config = dict(
    n_layer=13,
    d_model=128,
    n_head=4,
    n_kv_head=2,
    head_dim=32,
    d_mlp=256,
    vocab_size=4096,
    activation='swiglu',
    norm='rmsnorm',
    norm_place='pre',
    norm_eps=1e-05,
    positions='rope',
    rope_base=10000.0,
    rope_fraction=1.0,
    qk_norm=True,
    attn_scale=0.177,
    bias='none',
    tie_embeddings=True,
    parallel_block=False,
    init='normal',
    init_std_qkv=0.0408,
    init_std_o=0.0,
    init_std_up=0.0408,
    init_std_down=0.0,
    optimizer='soap_variant',
    lr=0.011,
    lr_mult_qkv=0.7,
    beta1=0.95,
    beta2=0.98,
    lr_head=0.00741,
    grad_clip=1.0,
    warmup_steps=33,
    schedule='wsd',
    decay_fraction=0.632,
    decay_shape='linear',
    final_lr_fraction=0.0,
    batch_tokens=32768,
    seq_len=256,
    doc_mask=False,
    z_loss=1e-05,
    train_tokens=122400000,
    steps=3736,
    dataset='wikipedia_en',
)
Each number is 128 + 24 x the weight over its row's rms, rounded and kept within 0 to 255. Layers, rows and columns count from 0. Numbers have three digits each. The size before them is the row's rms in percent of the matrix's.

# gate: layer 8 MLP gate, 256x128, rms 0.391, rows 12-28, columns 0-127
# up: layer 8 MLP up, 256x128, rms 0.42, rows 12-27, columns 0-127
# down: layer 8 MLP down (transposed), 256x128, rms 0.404, rows 12-27, columns 0-127
gate12 096:140086126130105115108092101093121140126118122134103112138157084106136127128143137090152115152092116115092136135151156123175143173125164111089145130147158155130095160100063163137117157123118148074136143163106125159149141167134113148123163135133102077124107111057174137135136107100145146120103118143154141144091130103159144123092136157136140165116121138158148163121143131140131130122120
up12 093:136114124094096100090103120099131153150151145120096185116126138119098099103124106099162110137140128158108143133141151142115137099160111111089134150184163176122140113148088149084118136123112124118139180122088132127089139139167107167157106129130126131135135137103184120137070097127139137150105142146138139126146129179143155110137141128110107140098091164109140098139090102099097110123144
down12 095:146177164146145175147142153157135131137091127118138129216108148147163118136152158133119169111116107097151125090148121141097094103146147134150113110086063116124144139116142097156159151129124141162135104099127126115106134152137126130158140160109147126117111109176113087141173119140112129117121168098125175112132096104130120143147124107149106170099114120134122113143150177156134118121124
gate13 105:136129154099126135143143152117113127128106154125113112123139129143165110104155186083154113108134144159174072120112131132149154130146114117121141095131103165139122140123176187136163088133145107150192151155090137121126124090123097164134139115168109135119148114123138186129142136133137144117124153145150146173135121107125106141094109123109160145099124119113074171176140123158133107143147
up13 100:141117089057117134117156123058132134152142108099132099094137123108142126136095154121101111170151103128114098125099151146120138116123132125149136108115129142149144104104132129146142118133157107171144115118102115089138137124100093122152123141137132108137178117109155161136129098165138160119144113124149108128181147066077096164119103133098160151146103080114167103155136148133154102109108
down13 107:132162093105132125123102102134155158127144116128136099191128103158146104128112095148126099122111130103137089159154124138131152148131135155120126107105121141143157123141121133126180157163134124126131153110101138118128172156121137175122146136103103183160082075100129162120146094145110076144134155126114136083144148169140110094115114090098124086112131126144124107102102130143118080097087
gate14 109:137132120130133138137108083111173100112126107134120145137148138159130118152153112109113116130098163108155147205139156132155144127133128115135159134122165125116114157131112123099131091122151124139150112134146105152098154119116136141102138077153133148117146106121127157083151164143097160133135128128120148074115159134075142064135111139079092121156104175146148111173087181131104122114135
up14 113:099115138146130103090127099081105118124135104139145130151178117175122119144082115144141135146109151132104073111175145126149111140106102126126121127110115131109088117112128117085133151116079131110135154085098125112169105111099124146105142166115143133121142124145127143153137131171080159090103121162129131099112115125175076157135133155175117145139144091100130155145179120132111096097141
down14 111:085139110143145109096121135141118135144117126155128162163126107128150131065126165174133116133160130107131139115109114136138147133142159141156105080100205122127091124105141137157135150159104140133150104129111147097110098114145117131163138099144118087159119134171139140131103144115159094083142156108136134095130142153110157132142145085129109163166147124084154133164095119079162112121151
gate15 107:069147137147174132137170105184071133134102143135100116111122116145113142112145143123138103110143188136163120116138145163143111067171082127136096097151147110117125147129114137114075105104161160125128144120111140149098160145125120109126145128150080136143107117133157099144104112159122144124097119179151136115135120124132165143157140100086139111124102102167111151159126137132097119109121
up15 108:084146133125135122131121129184161133085126163104155133133151125154121114149106141121103136157169095092124117124157109119138132131126120094174159170135104160130109101139151125151127136138115129159118132142153098126119119111121158087137137133147131123152113113083097185116104115078141127124142079114124179123092134121124071091082092073120167141137105161132157108156130136165117122141129
down15 101:095141132138112083124130147192117112139107124128118119175169142133090147110133148091133089094128134129115124115107095159114123147103121113147125080141136137081131147167148162141115110129107191126135074144128121120142136120111138169111103126144110160166139113082138122172135138132156152143068122154122116085142136142123104147136123080121149126140138146152160158119149097132141106179094
gate16 099:125116106120146126116130088164120118141138150127145100079144114136126137156129131122191137107144129085114134135102167083129171165150120149076121113140108106136105124120164151170165100118150118102123139133077116148109133091116148113118155184116129148143107098150124076108141144132156125097145150142083140089138131149163119138103135143114143129136128119070126151137104138095087082089120
up16 100:136147142157153105123125087131163127135069137111119146125149114139123133147103145106166158110111147091120131117119127135169139173107125074136196120073147129111106145092148170164102070166131130130105132164076119081110131116127125101097135156126150130111126127154106133111139145124171107076087115111111130116122092125126124126139149129126130137099129105089152143105131147136080122108128
down16 098:118086141154138152106148134139118099116153117069120103165137125099117099102137110131179145103160136136142120116154126142165142153133128100129134115130130113140139091101137173125157169133118137096090103123127152100091095127111129141122126182089139095132150103119124091112149110127121094079108103110105138128107119128090136187134123102181106138079127094144123102109100120095101119143179
gate17 107:128150105128084119081097121109129174174116151168157107115181095111154141138106154132119141122097096147102144166125133141136128132099130142165114108114136138120147146116189121142119121074142141152106143112125113075149103114121122149148136095158127140107145152121122125096145106069143133113177142146122195133145136126123120087129121107067148120151146135125095167150113144116113118141105
up17 103:117072157165116141187108144113135142125117072127124145148162141141118116145133132134123097122104129120097086096139130130153141119127148122096106173129144130152156144112114145099106119123155160101127145113154113092114199153128134133154111128134114156163110122117133077105099140134184138109074147123126148134142140129159168123119102117118080148123112126120128174129178111114164133179110
down17 108:105089164168177133109147139109119136155084146154106157108138139130089121163132139093110144126158128101123140110143158099141109132116131107133148139088115165145159128116117099102121082140164097161125181123103134152088142107125122088098147118157130096132139154153184082130079174151152142112152105144141139123152116096124160137149104128147147122140100143106102128173123141143158124127158
gate18 103:127148135100097070127067140118129135139123163125142146143153142137138180098132121114143124117127152105152127137096133124141121168090148159138124096102092128151100106138146095082098109130132146101135147132149097137121096108099118114128087135162092153117122160132120175130112134149076099119110095163101116133106116126171151151117165173073136087159145159127139148114118098116108161133146
up18 113:140124162163121156087112111134101144112126150131129140145154095091086126152161129136093086109129123106144100137165106135134137124149120135106097059168145141152131096141123139147075130097107108146129116079105101108126125107150168177133125117117138085101120095190090099122090146135099108110130137115124144131092130121160117124114134121128154134131127099126147185161092144144169125108122
down18 105:149131143107114140149179122121116121128140105094122119140152101144083154112140136107122153145144129140145139135123168113105143168145117146128149103137177133128133169183085155113089105164120153118112167098109119116133141165171144101160122095107153146166128118148118115145119120137141131095122155090083112102109146148110142137134144167131172149127144123158102170136085154144164173122068
gate19 101:099122140169144116160137119126147136109090101141120159145098150167154121159089174114132129136176130126076111130136128133136119132084097105126129122156150131097155119125111117125126143091159109122108109178157119118152115109126118124136141071141128123148119122142079176132114139172110097096096188142106118130137120100063110138157117112152148122105140109131121101111156129126116100099191
up19 095:147156110141106138100096118119133165121126117126070124105129151110128114137110128112096162095131114118160135104076135115120079146189172112124119113116064126167139084130126145155142141094146135139104133108103122110114165113142118136092105130112115118125148146134110123186165159141130148162164090133119131123153139163126143108107094098090165132131132133129119119177127158085146174152115
down19 096:137129144157132153150121144113118146152144140097129159098098101181128141105094132126105187072077126119153130126155127157156183146164107127112124113182100153134087135122129130107149115165120135093127165153118140174104122130136117136190099113135137165123116168097143134131138104159143128113139137139134122115161137124143121083135151148167157167118081119167115111104126105151122122128115
gate20 096:140153126154137119138148113126082128124142143121132133135179086108074137150138077107108157129144137113127149115162131101130134099143106099146136139123107137139118091155120127142146079094127112057088112078090171098118154131123113124101173135093120130156139145136133130147134089170177140136158134106128131104159110152114116124101094115151152107112144128166099119104135168134149088098150
up20 098:130121103104102131167111100080092102137162113104119124161127155151131139146169126069113129117143155150121080097155133120092120113106122122130155126096131150144138176110100126101092089147159148102173137118153180149154109148116109125126131132139124123118161165121092152122104107110085103153113094139118105114119165109185106143126121115120109158144157171153118153138122136151179105123139
down20 096:125149131102141139110120120138112128119144141132138095124074109136084119123127132109163128124116131163139130155107119106110132107115138141095135080069137058123121134179097065097162126147122124153146096108169108106075163119147114118157149127156149151130161108116105103142128148133109134093130112161165129133110110100105113134084135108137106139102177090130151154115139139170110139115087
gate21 099:139095140134142106134120131058140137124113109106137137129153102142145170128139113101138085123151155152101133119141116133105112113112116109120139130115092123130151144120142091089114105120122142131069195142115126147173087115141116118088134085113079127151076136140133105107139104142133115115158088072112110164145107114101139145105140122087075151150108113104136154149146130170166114153137
up21 097:164153163098125124108126142166173167126109148149138163118148129114121121083104111103127136114127079100146098134168128122128106145119117136165114143131119098161127117127128085108155149141132142139142119136142113131168109135104125108075114120152155091163129111151104107163136123134116177126082149117093096083084102121148131049132139121129131101167150163107143138152171109113134118098147
down21 097:111128158127117123117159121108134083072150085144159106147124149107143099074158127167139113129154120119127145123102150091168145112161102118136118120047156088125135147107138122109148160099118120102158083129158132103136145172111140151143111167106111146110132131123134083098121137143143143102125130106157123156122124125077150161116066113158110149112139146118131125144140123101086101124118
gate22 095:100089120124112124115126092082118127128135109135142126074158119115142079164102156101142165092116169123127140130132146139128116165168158102123134122141138153138127167137134123166110147130117111079155139135107127134141158149080084139163149150177116119131120087119124131124113121142112083133133118109082144116099086121120064152118129115107092186171105110096094117136142129147152112130137
up22 109:125112142133107146137117137106154166086088093107135146141103127127144139137112170135099165142138147120119145146124126173138151129126166190155166110156137128129163084110124115147152100134139185112144144126132100118132135168095133148103173119163162096118144127115105119184087102130121133118145129079158169121105093098118107102150116155149113130111125136073115118119095162145134111166115
down22 101:121104126134104120121166126181088155123140161137166118151143110076141183102085126106145104168115115136175131078094145132124123149125118123082119094132142116141111110084106143140146130157130096142142068130174118131089151081123107176130131118116139142128094143100150092174121116111131115148150125133150098152115133129118148137130155123107101124140132102174154099090139152146141110123145
gate23 108:110153130117098137142126158128147137126102100122119141154116129085144119159136151092111141166121138188100101202141160095143102131124147133123133171133108103119177162139130086111113141085135110123122135179156069141118137117098091136167119137133116092141117147143156144165103121118150089120122114093108126110158109118097121125124171093095165142130152130098126113142101130121126091107161
up23 108:120156153112143164119062103121125137146108080116146165101155128105126104137179180135129129129135126143111119163131115131128130137131152081134151143152130076116149152112155135080110108116126123100198066100160142155097146124128134158186150123150101121123158129120112107103115114143152094136086155105108143087130116119152154136139123125118105121131161100137078127111112157138121130118134
down23 103:112122133087102146146124137108132145117172141151145113146131129103137109149123140111134148099151116062115119104165110118157115146123159111163168145119162097114118179079125110119109140142137163096131120140163121133154116127134136166130156136101104148158106172145092162115067103144105119132109086067078117142121157153146148126087153148115107131129141107111122080166135153121126133100122
gate24 086:117138153140114152123123106095120119129133130132130127131137151138132153124146197130119111109135125186089138106115123118132137141126147110077137154034100143122124132138087125126078159098159126118091121175098146121134148103102144133103142145130117131139130158149131101116076154132128106145086073135104179133088175131120125125095138142126155113105149121118159098150135171129131126162119
up24 083:118097108112145142098112123160132127128125109149119155117146131126083119144074088142100187125120112077100133161151134116140131120142090170166123144191128108185091101103135131114178094156122141107128132104145121101155128175152108103142108136134130085138140125123132149143161079115115163115153140127165100169138114125123139134114113139166095133171118142129105130128112106091145159133116
down24 087:133120117136120125132095142095133099101116104170112106138137113165111156136152174109142130118153124063141141107124160111130136135107142117124134164230128094138099109120103134140152111121125167155134145163128125114137155103148119147115105116159167143146158118121134080127124124130060110127086099147114102125158109121138109142127154124120085091098153099118160121178104122134102123111139
gate25 096:123116113134142146143138156187118127128109146134138173108113108140132117102120111089126110131164132105155170157111152094121169158105137165160076161115167146130195147131146123135160114131108140154127150134120104129112094092146112116082171129123132156146109143157145103115164132161108107093128108108113151175157093103151128161137143091134123160180136136147126126163133144103157151111124
up25 096:144102106126140136096163127090122144133123111155139141138154151112136141129093174102143125135118109158126144117071146155158115091171095114145125079149163096145156137142114129150108125081088134126126085111149082136089086173089139118097104158119084125153110101097097127124113118133090113149119157162125132154119146090119170106099123121143146126103109143098116163144114116107137126130174
down25 098:131141118128130140106142101136157118107133097093145103111106097159124147117109122109156138136070156177159171102096142098144167143201148147141103118122104096131142128149172140141126159133121157163151109094118087140115107145133146118114179102129176143087117197103163168115136145126111120172151135157127150131118115132144165125136128133133142126111111114104118125147143150130114132152085
gate26 101:141130103087107173136151182111113132124123131129126135067136100126155146157093117118119149116162085137101098097132139145138159099151119104092185148139132126099122162183171141107114056120139099149110148141127149125114125147113118154126119147115137112134092165128131115109123118152105156131117123095168108156101142127159149113101122076088140145185131136126109151126132144148122103119142
up26 103:121092142134143142117083074137122152116124168137100150152145132176119149116130148163130125153071149140129123120112109088130150137144129100171114124094150144156160176108096112160156114154100114168126103129095094154117170134094143097123166132172143132120086095119137120141148141121131124139129092121148141085124116159086174113122107171155086137124137114095115132115154118127111132146167
down26 099:108095133096139102101129129146100144103144125137135108124112130123097166115107083129137123162133116171093130176176127113125151124134100124171119089139141124143088083136119162119127144145135158106139084105115093163169146145133137141145129168111164114130171101143135133135109130132189117135121156195097141117106099151127141087141130143139124148142139142151171134111123088101106164112175
gate27 109:136143148168120124148130120129095117169122104180124101131075105168150125145123103110139102097114101126123107163121181142117150140165128102170172119110123156093126111146164090149125156116148147113125132103156117112118085133132099136130128120125147167178136145163125118136118097139118152110152150140149106141078126159118123120171115120129172088161131123133090140111159182141131083099101
up27 113:132111109143112057114121130127143108129146151129161082108166164115188144151119147108074172147171097148134081149090094138094132113143153136131102160152126128135112130135117127151171086140138104125141118169138112115110137135157104117095159142148124154108163130080124184094144142098118100147150119138117162185159118107132134125129165132137127138125102128143141120125141146094142124143132
down27 114:125129123105148110150135103153099129081177095134144122114124147109124127096152123123115109127135108114120147096125133122118120137136142157097140148141113139192070163114094130167122085130127138115132105174153092135090158095158110128154131102136096148137098120112129165069133115123156089109126152157130134156137128077123140136132114178153133110111089128131113131135115138092070151145187
gate28 104:128112101107091117091139136162121097117133104127082164083108128128100095129138118134092113108127071120143174131103153090092157126147098084136158138135123121113116154152123156133141113128159118114110118181113148084091115116124145112134127134099112150125110154145149175157150152122153146107165120121166110101140133091167079105158122147126141092089135111108113120116128161134142129086172